{
  "d_model": 576,
  "n_kv_head": 9,
  "d_mlp": 2304,
  "parallel_block": false,
  "init": "uniform",
  "beta1": 0.95,
  "beta2": 0.98,
  "grad_clip": 1.0,
  "doc_mask": true,
  "dataset": "wikipedia_en"
}
Each number is 500 + 40 x the weight over its row's rms, rounded and kept within 0 to 999. Layers, rows and columns count from 0. Numbers have three digits each. The size before them is the row's rms in percent of the matrix's.

# layer 2 MLP up, 2304x576, rms 0.088, rows 2004-2110, columns 384-447
098:519498501484472534557510575497488498503414488473513513494448498521474468491562549505528496502478450496530525427530457523482494494474472460547462485471492489475570496518465496456541476437486524
110:467501507501560532521557460462511490538547474498552471482503522538454426504500486510484511466484445490537474462481473472508509454485556521480546456540553467514533506446490532460478468524530527
098:490538442513445555474589497469428496543582535472559498508461561506551511495569526474477496500485502487546618456518519463526472536492480590466548495561531565442557462546490459445481487514468537
095:522473539511518521592490478461544504489507495432514501483471448551502525545452441484504471484615414433507458579510542497548468487436523505470511521480490455498454504555488487540496492492427430
105:534462509452469447454526488472562480486540471544499444427508476564509451486625540667460458482493445558506481587521536472492449590500451548526447429506471464521458528496490486496447466421455492
103:510538583507473557572454509428410446513565471456442502507511478454557502498590500501487452525518489506512496483469501482496539451459550404467474502505476499502539573518559464502535542425537420
094:586541508470472460474529446467477570420550481484579545464541473564502553523483547450607537434483558520501513539550462524511502463530490511457462506543472533521514521525502466520462444496391576
116:503473476571468457492575452460479433505548519459551429395506540531583477472499490477505397526542538527467496484508511483530509428480462415453578509442522527534407437490425481534526530492539499
102:451478493508529474501511465538540497567521501477528495513525458522494437585487478503452482455557480590521514549458495451526557508498511521539556441505484493462448459494440541522544488482506500
100:437540451528546474499469519495509525588583459507529587426529528464533536471498537495581536488512414535510516465461452449520501502483493460590550480460550509470492528465475488429471503496465471
094:519442531449517483577450499474417537487486484497457507483480538504485478536426570493525534433517523497538499493552500473470577452504484602551495427487528540563481556505472547564500475480474507
097:464443506553547425474507474535466488427457501529507501554587471558478466426454543522501508474528431458500521442529513521571504461492478506502527475473509477538515540460453542507584537559491529
113:468557449575540476509462480424544397499560512565548491549449504566472515534530493470560435493492455519396546528502537505569513493545466548541568508506511516526514490518478486528412509528463517
108:493526548550506511512464425504518480528518554503503614540514498473487496485459488514546498540485436472522510506469559543449416491482461532439507514561516428536534568489465466493507510470501589
092:557516572536472481486516457435475491484452499534547537540506517526489521517470457487516521465527482462514517478469462522582502567419502548511532481514510495524553496502529548513426477452468528
118:401459514484521508496478544478554506550511485492495529511502488545431544517532573528495494542544507449461542454524521458455518536489467506505517488534453449453549429598554477507513509530516528
106:470466548552535495513492505525536539474488502565546462490492494493521501569551528451493480481524449456485548487463464441485476552491451443449508499533535534500460473520483539495544477575461499
141:505412452386557508451571470468470495486514508524489533464470433542542429502547513538499534484523550550458535529494474452478487499513480543543469497544423512523487477492478509478511532515522448
090:583501485528522458514485431483474517516526554418559464478465503493467523441507561475558546435527495553458521490489454509518536466419516529593533531518590565476433495497492489526470499587429494
111:514479455489487513544475522464462536477476464484462488479476529418495470421503527537491518513522501427464496507516432523525529472534443559531454528347473480591543464486483519503482537432536469
105:554482562460523488585489516527563513487614531496495462477537504508471518554527560499481443453537508493543523517464492512466514486477520567482507495482494503560459548563526508454533588549471525
097:480509396534545430500515502493504472474517462574566477520587475508467547474496431487492517469424498544444494481473514470486570494528409495521545492512533496517483524502502562477501517453482443
109:494506503550440529523467477507524569497464465536498510488470485512512556562495595493511478512574465486468467506505497508449453465493453457472514490437535528534505493521548534471590493456453539
107:458463523449496563460592524527500529514484591509504489491500492486464531505554425522477573441480486490479429514527464514586609499510508533498580545505500509549514532436482433565458518548453550
098:417470467488520510562509516477527493508465510562559476543494477496501548467479505447550541468497493500490486489600516553469511435497612515532531526460518515483499412487439444516443489456517470
098:493510485539526419527545539505432433474522428431465481550508480524522500561563527459486442485487518489570561470463433492511501465499513515535464503499498523501547464465494468525468484559569427
109:498524508551553492495500492439599502497508466521535532526522517557517517510527543514518468546473522521560500511505507541533435431532471538478550468442483478505577476505523545477456530493470453
104:526519483525591463543503451508598534509481522520540527486532526487476485652445525501432472491496508507546462499440485534461494476437494524477460500488573478610529435549548519487464501484495517
126:448493471478435508539500600470524553567455506498508473429514521542486475516456513535471533527463505550511512453513498478487521505500538536496460557465476482526481567526496429517466585507570484
095:505464512457529522525501584548490503593488569511504524602470484434464460536491496452552561518463486480522416503479526474473467513500482506550555477528498540514525460506538453394468578537525515
110:472526602525456497497535505570510481480542570485526526476526488478573409402555479477527496509426504470457583501515460533541431504472535465440403531479483496543553613551446522542410518446405510
101:503423536517531475489546539548519495467482586464526523488544465428516484525481476491432437497487467493508524435515493529466464457535541582521559512514478560474532518482500489566509473456520469
101:521460552538554531587497507537490512516442477505549517483518497404426418543494526573427467509484472562496443576515519484471549500480498549459472456511494470422508524481503410508472499497514588
104:537573501539510496493503518486506429525438481491563477482579461417485509496568475479499495499566448507484458530474506531523452451461542501489451529615524542497481400530528507425463563507456551
106:442483526454509476558476577397451523491513501367490456432441475492560553420526499495490425456491492433495475547463511506498523501538522495484556491518492510509520591479502409524520559559485540
095:547440519495508519513526553454484423475486503472483577513528540461533510544472600488514585509546466479497573434487575384500569522427447451501486488496435475488506420481479476507498529517506441
099:403489512527467465494504489488487539517549471425471493450516508577499543481444497515542527551502480480492497576443556538553486486531495537510510558516521483517475493559540528481479510447434456
097:529479458571487509457493553515499565480510518469560444440516509472493497494459536473464485496469493497508559466488475492512553538440568526451529485559456591544471495477430458488541543499574479
089:456437504546499531459503509523507479504456496500557530597539441489489521493524495506532547521414484523518536507522509456489508507526498492475410501431504523521527473477448436511510574575501500
103:546535530452453475474503547539440486502513523517484371547432420450512540492462564490497509537494558516518458430485556520455511551512452463486533447452571459491512430496510531527448506492491496
104:533447498493471474493513452518509483438481433489526540479551538544483434562503454525490512510514522438544486469470530433487528506432427520570533511472475507559477552466384441534511506431501479
097:516525455438467483486488513492507520512557507484554532510468546485505530495472471431493450615565504517490553440500471556508517503523495560511507512460402516444459483543516499508492508551460542
117:441532501480543555471496417502476442596418453548499518454520501554541449502465475491554505499539449518432499442513423505542455517487483486457566569544534413499525479491509522411512520513558552
100:562561490450547473531521514452550496496526495496542487478528551555536403555538487613505483442540433387544451509512452550502464501493517549521513528510562489482530537435557484546540518473487454
101:503508508474462549448448447456489554495469451544503502553442505478509480461515500496515490470467542475550472467494439500492471528469471572503431434467491515523559515479481491509524489471378554
092:508582546528484475547432527624573471468517571499523489503535419528513482555532587492576483467474436496507521538547468490477500492598555451538451511457500553484460526519481469507533481526499505
101:555529530517498493458482486517526522463474516493513393536531531485443479539556502484473501500515476543408515519527518426461456559509517500454497448519452493583512467473441487488503489442511541
101:532545493484513487503508508537498520532482550465516427498534547451512501475481578538538548544512563465485603525499544453494501534503525511495514508591501481543485514523456497529551502492548451
095:514426416556485498499503424577542505474516524489492537501445578545501456557406449538408510506472558464534497546534461503476470524477463508496492480544492440525504482485485548491482518449550518
104:526513486444429545585509506500606516488537508457491503570510508462547537435518508536473492474433518510521526552505516438484485429551520437487562534487473538476556543504509561471527463431558547
100:476417502543550509479478515551536509558484475498529506509474547521456524484519478489549500482485553457588466553488488441530512477465524536545512462472470494549500431491563513553551498501483494
097:574417485487503467531500449490448459514539494493460485570462537566476490560519548508516481460556504446535472459465490493416477490484429474552532519509454522560464542538501478459471473546532520
136:523513581572487398593507517583509544497524552500463501535457525513492492515515568527543548558519496555489545499487479491544508539493470501517495485459478552538485478509543542524470457424472481
108:567418564497537504450521503534494537515511500485528538576455566539440548501567486466504449446534474500386550524502537471544567539501454518517512456447453525495533505465544509460454450491445553
096:512558479503539487517482441543559451569523567446442455534486554425467437566532490524506463551475508481531575499499599519500499463476532507554493486520470486607477442494558541509385556510489477
110:483533508496483496522536506490472533468491529432525485521434505509533518503528445444493525474434532505425462488471440434492488462452572491588530452532536477539530527562517574546463565502475479
104:540502469432557477538520466536485509470482473504537492484443468570518511472535484538443507435485526467485502454521541485514527491479539583611469545408503484453492517514515470525518484423456530
100:501514477504481475467516529500484469423469500514565459486559466531465450493491520437556500502547538511500565469483510535491516525507505500522491517534511540550503551509515522504434468578492544
083:453542455492487560511469480591516543451496515562575526467516485474453550511492586472425512517543559455506547486458467520519520432536472539500485514533529512523569472516509484505436492531505467
096:433424446542476543487525537488528531478467490504498552506423461528435517471526540553489454510494524512470482534500513480481511477502471504531454430534529502601545529529488499515437525459399542
113:472535464469463473530440404543506501506502537478527440429489513488511567426425549556453557470479464562475515468540442499515498559542585454547470504514431529497499451495519542535541505466484519
123:438603460490452547526522529469569507537479557515572599474495493482505465527563417506561464573488518505499514527507492462390506496502477525517453485508548497505556532505549480447483545520483488
097:482453434537561485576575506504525485464466538504522490459510497476567456565545573478524557554531518549544463401498408522488505510549497546467560504526474523435542507505450534492555493482496502
092:462464522518499458474470560404511553469453564460565558502520437484507566501485511500522626470450473485507479452503571509542439480450503544500478536500484441490543509477560521547444558481483563
099:447488458467460419507469492558496475537530489529484510425498564516495517510531406513515429450581468468531511450545464530527503494476451534542433420513535516474492540534557456499464517498467499
110:470469496540488456506524453521565534513422509489512460459505533528507517485519460498462499494395486507521568540450593476490549530502521462506634617496532497536520576474554507511437462497537521
097:463461523457499541543553560532473454608557554514514458538490506475471504484534484511491550514558466515516527466501521485478558500430475563458454481510471462434481516524527501553526606482552427
088:501484494493600454540493562478483527489496540482580478512517526535375500476505565462499453495562480523443499510560500469466448544522527507507495469486460479488459559557503513505531491565373460
101:478396468492528457474493501476427517519562507475558467499381470487469492525583442520544526550463534536474530425562494491507481505519564476536508554526520532473565558497503428476479468551489512
103:459469513490489517566470439598458480587476409509454474480491570460556534585544503517517458431551469387480496469563495513524492419440531488435564545456505499550505505450471558527499542522475411
100:463488543448553547539475502521505470472542493506471483490495506496419431454527554475434482505546588461516497543500540487440552548476471518482573416531529459494452530513565538485492541505567516
105:446487540479521517519555503485497471454515504482511524501462506505463479573523484512492505524604508468471554471446546445502482541497452606487426469465482522494528460404473435598496505444450423
099:498437468500539455587497455469572538558563425465486525473475518521552506500494482515496497514503543488511481521457478574551464492420525493468488508490456481560539473564467514478596545557568509
094:521541506513500489489487465491537473562545499529456545589502482517583485521520554499520495496460502474512481480496500456519442459522501465483553521471497506557553497521458408460471477492504444
104:528481458639510487591531524544509490539561547549516437500519578525507486561557400603475482485404548436499561507507480477516519518538539450615475457436465534474484469507473520478530476494536462
108:544574525511531491509532473499518442562485532484486488510421457477534512514486470514553510436523506464516573498454524460484484448471482560490535568542451490532519465510503491478443534515550422
099:517552487524500492505427453489529489577495430500449477497523556494516529499402486546492523526501537519498477447501537539478569553502450441546484441443486408506500450474512498428504434443494517
110:483419441452506498495486474482503542501509559479520530476473472594522498527605495555512479513495483559477509455554510482505500451534475565421539457499483532536574489475535504511475471551463464
095:535485536405525556494441484538502547507511506511509470486495469499519487551505451453503512578538494503530520531511497496541501538525549497455458471486586514581513533525519555508521519509476477
101:539543524483485541490476413431489540520568507544518518491547477501446550479478557543474485499516442473586486465502517498510513486493503554489473511525512495571480423512497499463535466481543503
088:567445499448446518422440510520524509575504564512508488507518501504518519445550425455505526551503523548506523561424461414499527550479503450552478533620467515486520543484518486514519544530508521
089:532519554462452480502509516524574418523426559507512496432441539438507505498524559428522549510514505482568543502536488544473505421478476431520529512525534545523513442530483518547459454476587556
087:530545521532539564543555488477564510504431469483489523493513479471484494547440523483469423457513472496462546452479497565457500539544584419501533488523525521490478519401491448544554589492498612
086:471492506542440493437503445518487504607520542532463523473461493499523475546472506541603484486451450605551503435511481531514419468421525501516483518458504558522480508477542527571439560492478556
108:437480482540494484549472511542515551526506498498455557498514492410555523489470495512448462555607436477482529523462477530429457569467546460453501529560424516466427455495530525492511528454432486
104:475559518486426458530533516450537490539580527470489457541531507555491474491448543516486466507460441532531511522538552452630469522466542453571463590371523577528533477488476512463492515474535455
144:551479460476412525535504561482518427474529485534505539493476465466546463488540494472521444538439530467522464458520536497500504511457544499408565492477408549570550550466535430566467590411509484
112:534443496564476538476509500518443497513587546487534461478509517441536484480463490532497537539523466512534496562468509535516528511585529484464448508490448462522450509449455541514502529480542470
104:429509568552435470484530535385435554538491523483469492543414531468525524552568543459512535492515501450445492468542467497485573474541486503467510534520448567444444458547475588497554467494599485
093:460551446512502467494546533509490562509576525486503480576461515450500560526423472508482531532578563514549520495468484476530516505413493522441466515491487518478475497473502412535529499497484523
093:509477471472492504508462501505518498548449552528488527512497443465567487476425459486513556474470491545477541499534601511523523512439488522429501470505521438498540616522463485560426522450566566
088:543537473470464528459512554509550577470498553504520537514548562488477556481566452516524548577502522507486450465525532492458459488487549548496510556511501564528503463479545428545500501513475501
100:494458468513539515464452516518461524496453522546560542443500518548523492501483523491486504528488481452552500495413533534557444485517479475497552435509472477464504439408451494468523458540533527
096:604485463540460509537559553509461499541467469503543421515503456439407523519474389449491535492461551427517477536492551477490531479526456496495497558528554489437552475461493461540494400528465436
112:540578532527452551481426470515527436577460543525438530529467460516449535507538548503497500472520541523504505496437480467484475493472487466557473398483490538434520556514546452442571510481540468
098:495463495519492457488519543492469496479468479489536483498481546548505473491490404461491543499433444500427506410502478495450503471469589492440541448457519546478501510516530544510383541454500482
094:483503488457488540532528517542406428479509496515492500458592442498539505586541531524500544477479491549506459474466402510447483514464501524511527472509519575531383485591510457505520546480505483
106:578500462551530449531552477519531575477515516449491510568506551534496537484437511527488535449532545431438477486513516498505533453464462454461380516503510539505471529430545529481528555542458463
105:478527516524486528487497532453512485453565511491382498408538560540516551468457492552469530482514472507449516471513529566550484481488481474587458505525513420506551510418557507518493556427580517
099:450501471448487435549539488489506528524519480486495444407494509482483504457479505504490486503473483613454497434492528487476536508497510524538538500525420501504477455490467413481503447522500446
095:491459526560417471461508506462562497521494465549531540484423479496549465506461504552486477494472449537533482552508545460491524451470486452473514493489533524468464466499497568495509498503530522
091:462498479537418482421605469474494493536519420587545493477455496492514590512417549518530497534516479482469516519454498499537534499567587514466511512610465499503418550417471533556453499485500512
098:533519591451485501495461533435500500498523516514536539487564549443507477449434524510448536564510531496563598510490568474486571511480497504548516473504491470605504460481454569458515468537522551
100:470396518551414534503428515504563531492557507480561502496531479437464545482476456464503503530502520463510497537474530541508501501492540506514554475520523527517546485502494550510457520468513480
095:468542495528515508557566477431450565452569525485498445579440531522418506483538641499507474522527476528438488520536483485471495431499443460479519538549502468461526571517540507501451538547502516
103:492495495582529507525541529407545522457515521463520483490449508468421530550487503495572453500544538484342486460522518521482544570488447512454517373496558513600508500527450519459487466498512520
095:483470586540533497551459521528553505458470527487511481503468482594460478502477479473489524597526441487521575470464424505511434414519540439494520520552430467567455469488484496566530516535559462
# layer 2 MLP down (transposed), 2304x576, rms 0.0846, rows 2004-2110, columns 384-447
104:561465517498469517516518547523450499540496519439487510539515598424477505487531524502485486508466517527488567497488429568538473449520547558435558464498485509417486483512523520505482518479432481
109:487488494501477554480499499547551481524508517550485498566506519541550579487478401478511436451425587453431468536472501538475536517518470438529475500425459483459457500484549458415482543491469533
103:538533555524443499494469551554377525463507496451472485550544538554514475510380465491463482464456516460495539584526533489541597503493523486525440448500509541424475493473493575544529560518482519
096:455444481502497552518578533567522549532498498499434469541516479507552460518517460577522504480515479451488496524442513521526474427490417494411500571495507416405490462445534531511542531531465432
101:593428500507423434419538541493500442499476511481472500437531491491534456488506578505524550488501461450491451450505558455481491524456473462528571470441533461509489556509511481540479543469485468
107:441516546463457484491501491471441496507542534452475497512595494539491473528539477513470551479550446474546530488524449529465456454610485509517436520593554500548498549476554503455516479445422415
104:513450486539490471418563469524528545488532540484556501442460478485511531540520551463577497407540544441476516486410445502521446512530524511514546470545522510517491597529497482441545530562481492
104:412519446490496451496440531507554500595493498531497518492480504512489477494542506450536511534459576491489510436419515480484476444427459536479535500499453467486497476441549470505506481464499438
096:488457515473494459431496488544429483548469457424491450468496542529506511485515500513495537561574416481440487482521542518411484500502533536492552514453498521417530502527500517528477497534532490
105:488573487465592504501483517533449507512491445474473519525525407490518459510480472466516510475546474470535426541521423438503516440491474496465467555542481486452431460507457462485491462546446493
104:554435531425580487498424529463432487437495491477543449418536493515463476486468508527537471408537495514466495517587450473493487454491513456514521457526554503463545530500471518536486493485483469
100:490477458487491455520473472630481561420485508464399510520550490470485438475555516528555489506501499553493504509456529510565547515538420496489513477520482546484489482513477533521540481544548527
113:522482524492445510518470521445467476522517457509497411439490493517487422484479500506453493493468532523560487524483595437579511447540492520512498465527466493516515629489522567553575482553481430
100:494469453485507512506546574491521498553568454526503494489528477452453514465525528437496506518518527524588535536438516441514422495459543486468526481476497470516543553566463467511485501524525499
103:437490469514527563481510431582505476407481464505510446476479501464520473484471396517492537519547518548505424479465524477485455563468508522512500510498487531478511537531466565477530442510580540
102:396574541463473532522512521489473472546514514477485541462568461514499528459463534492459481560499505430440493488540525565452508486534449535476472531558505388460492449545512543478479479599463492
109:596526442541540546475480501480508560506465512559533449504509425467483484527523473513495502486505525477497601519520561535514489556457475530534478427549566528420366523500451465488467445468527481
103:475473482504521508504473519493531542507504449549475531495567502524525549462479485480529544498500481438441506535520492437435489497492457489550496480560532584448466484523459491496561462520514556
090:465482593468444500489540496445462443475394455508484507560462505555479481455402556536488516488488551464511450565502559506510524492507485606514513532592447473538449478505496458568548473663552520
107:507409514512495536479501445515499546542491482472460566465507549418455490449534499460490505479492521553534497533538524555539520557454483503621530504443412474488539516484581409490518507511534494
098:431546528492524488504529522485495506497563560493470518483536533487432471523550607426478540449542493526519524508500454502525559463448538544494435601535527525468482479509494474491524501530453513
099:504506452521490564504492522462506509504571430560497483464531506477466547526522586461519476553522610489517501445525463494506471531549421495454451469501525533441495551527456450478464549486522518
089:561505488502507553465551477482489485487539438464536459522564511518526449518506507482519582473485454491506503547387508437510511550517528514530531416546451477597489506533464516476454464530496475
095:480549527427553499438469476503424501501492486560539506492509504469524491458466525522449482483522516494505481564518532499456600445509443491546565513537440491468482547526522483525485497542501422
101:522431530482475469472518553527540455510515438496514519484508537529540553466514472454455490559475532499542512476480469494474599499524504537493478522479564498456509423515550389493457511557480390
092:442484470507495407499508543457481471461568489516449490490484532507531488517514530463505506469477526491514566450522471481365506512474520516476487520457519387565449481476533526482510483493454446
103:478512492530480438406532439478528500565494532508489564447501493501549548574521494544518447473425475489484498510539445547484523451535530479456404502523469495508494477434509557519477477457561597
107:509478532552465509505607589495561472536519553496506534531526489497522434522489563515521506574470534563561437490482455492478451582514476452523470540526462470557458494499557505483525482513478550
111:590487530487531513473426532498532537561498482521495412547556485492533465483532504429485543512494537554465488546527485551470533479503476475508470481519512521565489501472504523472438522462460459
096:504492483560541518474455540488547442495503522503482485525505514460522526489513543457489564494479592458548466499601447472578482467547463549501498534506512492542481429553495455465482476511484476
102:459467538534429507485444478488479479410544515469455505453527512500526473490496454563503553543506602499504486482490522557573472511505458481457482495501495521426556517592495486492509543521527519
091:494542538494548476523519492443566564477569551502458561515549509444485518534544513497521514495450490491490539452520522515592472499507489467560544442435514557562441517567576505528491496522497468
109:514439477446512541490472488540554502482556422477495441457561558413492449510490581461505485459514536483484527495560489526438531441485452503440518525537556520515450543538478412465448543495488533
101:486499515608455523486525481494519519485520498524433562545551518373611528517503527536506478499510505542518447556441528499400468549494465534491557477547447545498392521498490542475498493536466489
102:565597561459500448478566457484437516491463453552495485503529483452516528503512406532550533482541581517520529529493504538428455496521505550523445476498489492481504432519466479528496489443457526
102:465472563444496500483506472498382470442507444474482533478543507543469501497555479466539467455481507465470475464500480521417501503580540524476499534441512502417553556568561635484468534551454475
103:492479479496499529505514471461487579466561526464580535487523450509500407518453504489512458536521552448479586464480577510578454496535469551496470527503519551468567474513475491468462459458493522
098:471516520504532523410532459465452498518459513512477542460500486505568569492467553493505521470476505515522486453494557452539523491514508453484535470512493533449481473523494456622475504528504453
098:442516485526505478513454466515501452500539500483480510508497523474469502413504532467445484438487514473518465526485467438478521482475521482498454546500476517544531511513515458458570572528535491
098:497452468508536510429555523526516428461566401488462553525589506529539489502570481552562567480501501384474542534466398494507511494474496479542534502442486471539448444494497565538479510473564461
098:509473515532518495500525559512488556458529443463545464522498547451549486508504461478546446460443455541507491460413456581499576575519472535524486508549490515476498510566498497488466551525480564
096:423492505482545529464520532550497442461482474531504494569451546463540529584510450509488511480475522459570450382437490477482532501485465525547533464484532528615521454515486512453471517494557596
114:455528506404510510503444472464530478505454523473454538503493539498494475544499450559488511402557446542484543543509479473616472519490583400485474476472569494518516475521467468470467443484475480
097:442504521531408574471511534439490558475517550486501457482436492491484444522500513550553457467537547503542517538455452516554514513523505456478521489472443488526581480458547519482446487485510539
102:551482548546513515474450525556467532526440506530504445531465497547439477492543500500498535480542527562546497498533511489528570507480509460441495477520480494443499529500480477453457484452441481
095:522545505492518516483524443487514499493487459446530550453435501572529583498471526478528550417579554501472519507553554515486530407451474480482429493514520436512481490538573469413495551521494468
101:479509487520529434514497476568530513577522462498554430491539515502559457498552543483451486600533475472507484542594512461489460502518476455473540492516449466454535522531449501531485466546529484
100:439463547419550539549503503535461499554499487450486473548538473515482510458448528577476474441522476525486561463577560459511532448456526494439414476517473511505535493516510587538502520495465512
099:499490461526498547483496460492590538479502483436497572506465591494520520570437532521400500423439486486499473534522480572490569458461572452490537466529517444508539547460513509532415474480465538
093:465461469540537501516550525510466458442481447453562527497544471519495537499491478494507505461458506552540517453545404570537475547541434480506476494538508524559516454492520484518530491527441504
096:568504474440521449492507533523450517500470486502486507523543506483536553505511447519529521488497449414535531433487524507545461556523512466531431497519515495569517512510552523519588540477427469
100:497507498466460471480484532544545461570582514499477489465521459480505465476470452508519489535486542521457573546492420478568494511518494497477561562481520536519448524460446468545536494549490465
086:520530564470543484461470505489481523482541515484531522554538485529493505502521538475491543508510490492531485518464520528490522486545495525490491465491474425453505506468505493473519463536409538
108:492532526495513487505533490487515525499484415531406484541510548569514440530549552465503498492545490469525496563508474558516586560534488504563493475546489507475524470477492501469472508508434511
082:460490566554539547455524526491496549537488496492464468541498517499482522479467428479561441422421515457518419608494547598487533514483492563479528469557438488606516465517494463536492457499456500
103:504500533505534531506495537502478479512503449461488507531518474511477498473508477503503467478494563511515519487472411465436507504578526502475495537493521454473518513430559517567492447471464460
097:501535468460523517533463508561535510570514553527496504483482457473524519518448485553446467551540603474451450421495470491490492506591581508585526517552520559435471513472500474483484532478443464
103:499506534491474540484485489513516476517490559483466495425508399485499437499474558510509497516457482494481543445549481480496579482529524520446427505524555496516551519504413506554440492487451429
110:507511447451415512589503423432522525448512512560576501447486553541506537505534568537535539547555451515457614495498459452503472392451564562555569561481477532492525539474560492520443440533513504
096:491479470547446384440536516480537484465490455495466543431463578531473500479547546488444523566477560517513462473521517493467506508516492478454474480549573514499505548476485508452407505369502442
104:523530513590471470481520500536558382496477485550443477501464485562443568512532493532513550457526545551475529452506468464547555570501522513487544555501497500397469445545543558486514543488529510
108:501461562455543530581462539545516567607489492516477416482475549510467442612491515396487428442576544502486501510538513505534530437542490529576492486516550467384508528433440561546595547469523526
096:409486502509396519450467558535467454540487430572525545496527514480505507485540535539488546530439507483546527450514518540463454487516471465489490503448459493472477563529504400544519528503486528
101:479471488531531531463444472489481545506496456465515496427467496547524571517495605512518510474493499428459457527521529555496496512483466513482534495510527431534529474522500517438419506524509432
104:512472460580518473589520483531504541484480513441530517533582594539504477442456527472478548492515457441535507448507386489470541500454520513481426471466538541548474481481481498477479468526412517
103:485457499543438440473508434483504436488532465491509523533515501477424498578458508499426525506407541405485492564467416518468503505515511559539596450507435548487430480495505583500503457416505556
104:424510521514566521461494535475489494523528504537559517604509494511436505495523499554453451493532538534513449566461547490438493471538534524531499514548531471454472478497490503502521514453459451
098:520564482522536547518457462439554438537542561455535549449453464477450517449507542460542564447496442501489506555572509486480449477496474480492521509541478465504529531518441461497492522493469507
101:550487478493543477499486485501537494553464516485470468485475378506495531454535504434519522533498512453564510522469506479526563489518458541443590534529542498521523483515506497493465579475534461
097:491474462490532555581507562495462477527507546579500505519570522391455511496441496476520469534461539549492468476463520515527484507493458477497491487480512491541540519490481502555486477498504498
107:484485553493457551543532531472532626498521525543473578512495503458499517503481455518561432571459515468421578500481485491520497553465511563541458487439507463517521493473419519503528488452484480
099:531569534506529519551496539496461539500525500451452531539501505515589537472593599497552455441526515517617431485493488536493456462555575467494506509489435505560483539526607532456518526526460457
114:488497475495485464477451557480499498477487439520491454439519496483505466513458574571493479528535501462555523505420530530542500404478511509488515523509509421522479499509489525472540529589462489
095:514494530475463525536532524577541472568564440573473497590479509564521530508487498521505581434497488465525479492455520457508495469465457539435517541496517504461552508451515440498461428513490491
101:555443466583584565556554484456448580505559520479459456511561505464530514548442505429517504521575516484542497521547426503469524564433503458509564504548455518511431478535539505504498490437486519
102:546569556519502539487513569513500557505511512468476527524546522457496543563492555522490476462508501490591505539467553485572452433532487507432484561569479503473441469454453503481486496493495482
092:550517448424543560483495501449447531507483520501445490497535452475524533465455503508597570508465466503479500546480502482414482500488568513513511500509505556469565495576532568472497545490545462
098:510557533493451543530457504422519558521400493491492592464485437498528501537479492465412536535518580490531536502439441505413483534513483474519508509519579477561512497422499503496494511490473521
103:568500435494486559479430482514521468509439549534475552447516527523550525501526417576479466439482609495526485430544460479511491488513551516523567476474550494468510502493550527510525502459435466
097:517483550537494457457457423514546505569528473480573448476509532495510546478506512523582476530482428453551514540521481537471495556508501529545478476435510552551474456524507461529519556508483541
096:462439519453534529512513511491436468449503517411474583530488436506540513512511444450498439499442504496434502531471456539542487404459556503491482536524497514374543534522465531539483562476565540
092:540501509479520448504506453500425442588515509550526527488472537483472413510509434464508434485494559523536478527503508547496442566533513515503450504521575516531496480463464445524538488506541504
098:511477502471447487506505474479504503538457536515493482516502551482481492551534452517540518449475457460480533507541412479547469564429570493483505554425497532498449517449375537461547516509581518
095:487453490406487560504444508534504441506510509478594548527482545467444537535466410488500497488465543446534494484468551549506533583492466503521437508505456578387536426501512510468504550521565435
102:495522495491535532522554474531529546493473522514518564495510506508512495556471454458446530504498542524518390485464520536586432493433575551494482487510453513501506477493595425443510485505532508
108:538488543491369532531497551585479473505454465506496458559528494477492504510443527484450486505479476541527409540522413472521527535428483507544498448439523540530496521484495518553504555448515498
115:551478446487456512546413533578528424581552480504506493428475497492507490478453461554417500523469511432626422403536486489529476575501506477478539448511514566515452529480525521491548434541514550
107:506502500574552465551497499524482524591533495526506469474548403499520435488458517529509465487562496483522454497475502473491541522470395477466525503504553492570495582536509527516523477513493537
097:506509468499542571496529425494543479452501528516492504470502508508490544447507506549520509508583479473511506590531530500397458467463536473484527523490481495451485527466507482528440493495495535
104:466422444474532456515510477536459501555517547473428503554521459485534432484482522469431466528521520572553495487491488423454507482447564504505499578583485549476485518541484499496460528478498508
106:475460535583500473471427502474517511398522476527516494541573457512545422571504477544407518538511606554551518477476504450450503510471549481489519508515525491468482492493491513508557393513478531
098:489501490419516534444529517486502515436551462449501585471443503442461549550585460515477541504457560529551590508424539462476536478467531520452521540429519566444493472448490536478459531506453540
101:475526518421500491435506514491469524526512493508514487528496506480518563527577511532528532501508490531426548560490485464423452537578483494488548537478501472460410539538488445449489437559437481
103:525457531548451501503408459517535524533484451530528518417517519476436509575539458499453495535440497476514490492514497537546441502496466493507482490533505509491536497388462438479462556508483535
101:508551516447487558482492549540606410432516546467490510637503485478513506478518460552462515548486558399504492448482497531502486558507483527507489473431458551564481448562537526496490494485369531
092:461528441414498469484507533468480467508436459538490442537555586523534532517502439498486488521512456464524469468502554478493500546503609551460522386488516464572452467438531464463560446562502472
098:536447478480587518533509572491491510496530475461496468457524474486540507538433495493494546531434517444512478513395495479410556492550421479569452532492495461482594459456477476494539473516458529
101:450504521462467550505458461440455520528532479531485486468491489519535502524596480526456448506420503506534460521457485498440565510503523506466485495479523602518487474461511576509511416528551490
097:490484531582508566468626474455500391519463513535519553507496475474546497501526446518509500522475549473463508507535462503529453451494556504541508468440478528498574507458467546515542497459482549
100:521496530460433534516527441468452512555431474540536509528466493539440514478544499544483528564482509488512497524547463504485453463475482464552565567479507476477532588523669492563543405508474505
101:511468489451475552525500506436526411490559501519491516553542490502553555525472499527449442472536447548513486495542521514537537522482597446550535537489507521519485500578525590491530469499529519
100:410518458484523520484518573556477521492438451479552596505511562491455430506493496587512535519557480497515525499484459494464479464463509466469459492435532486517516522516512489423562524479453498
102:513473450548444520515500404527501515477450473512461488572514477507457499459479592511396456491576480499474491519445458491463504491397497475440512480522510534505466470410501448532509565514472445
098:430447512454531506485534516570591431506495527537551494444492528445543569546505482465445505454403457522543525496552426526489473477491473490433469533509536512499433454454487544477471563448463493
095:558556562587454458467485398469444431490520515492539520524447491492566523486546461508543500538521490436491474533502557495470459515409486515509495445478549508481511475574489549492484492437528480
099:402517583533507526521551555444515487490419450545427527562480549468526492545469551477489523508481501454459481476567483526570510475518405453511471423528529417556540506516445491529414469506500522
098:523462529440471499536446565434518527506522542536474476524445492544482567544536496484467530547527547480510433490455551500460414469473499468479569540504520477516433474595413529472528519509518489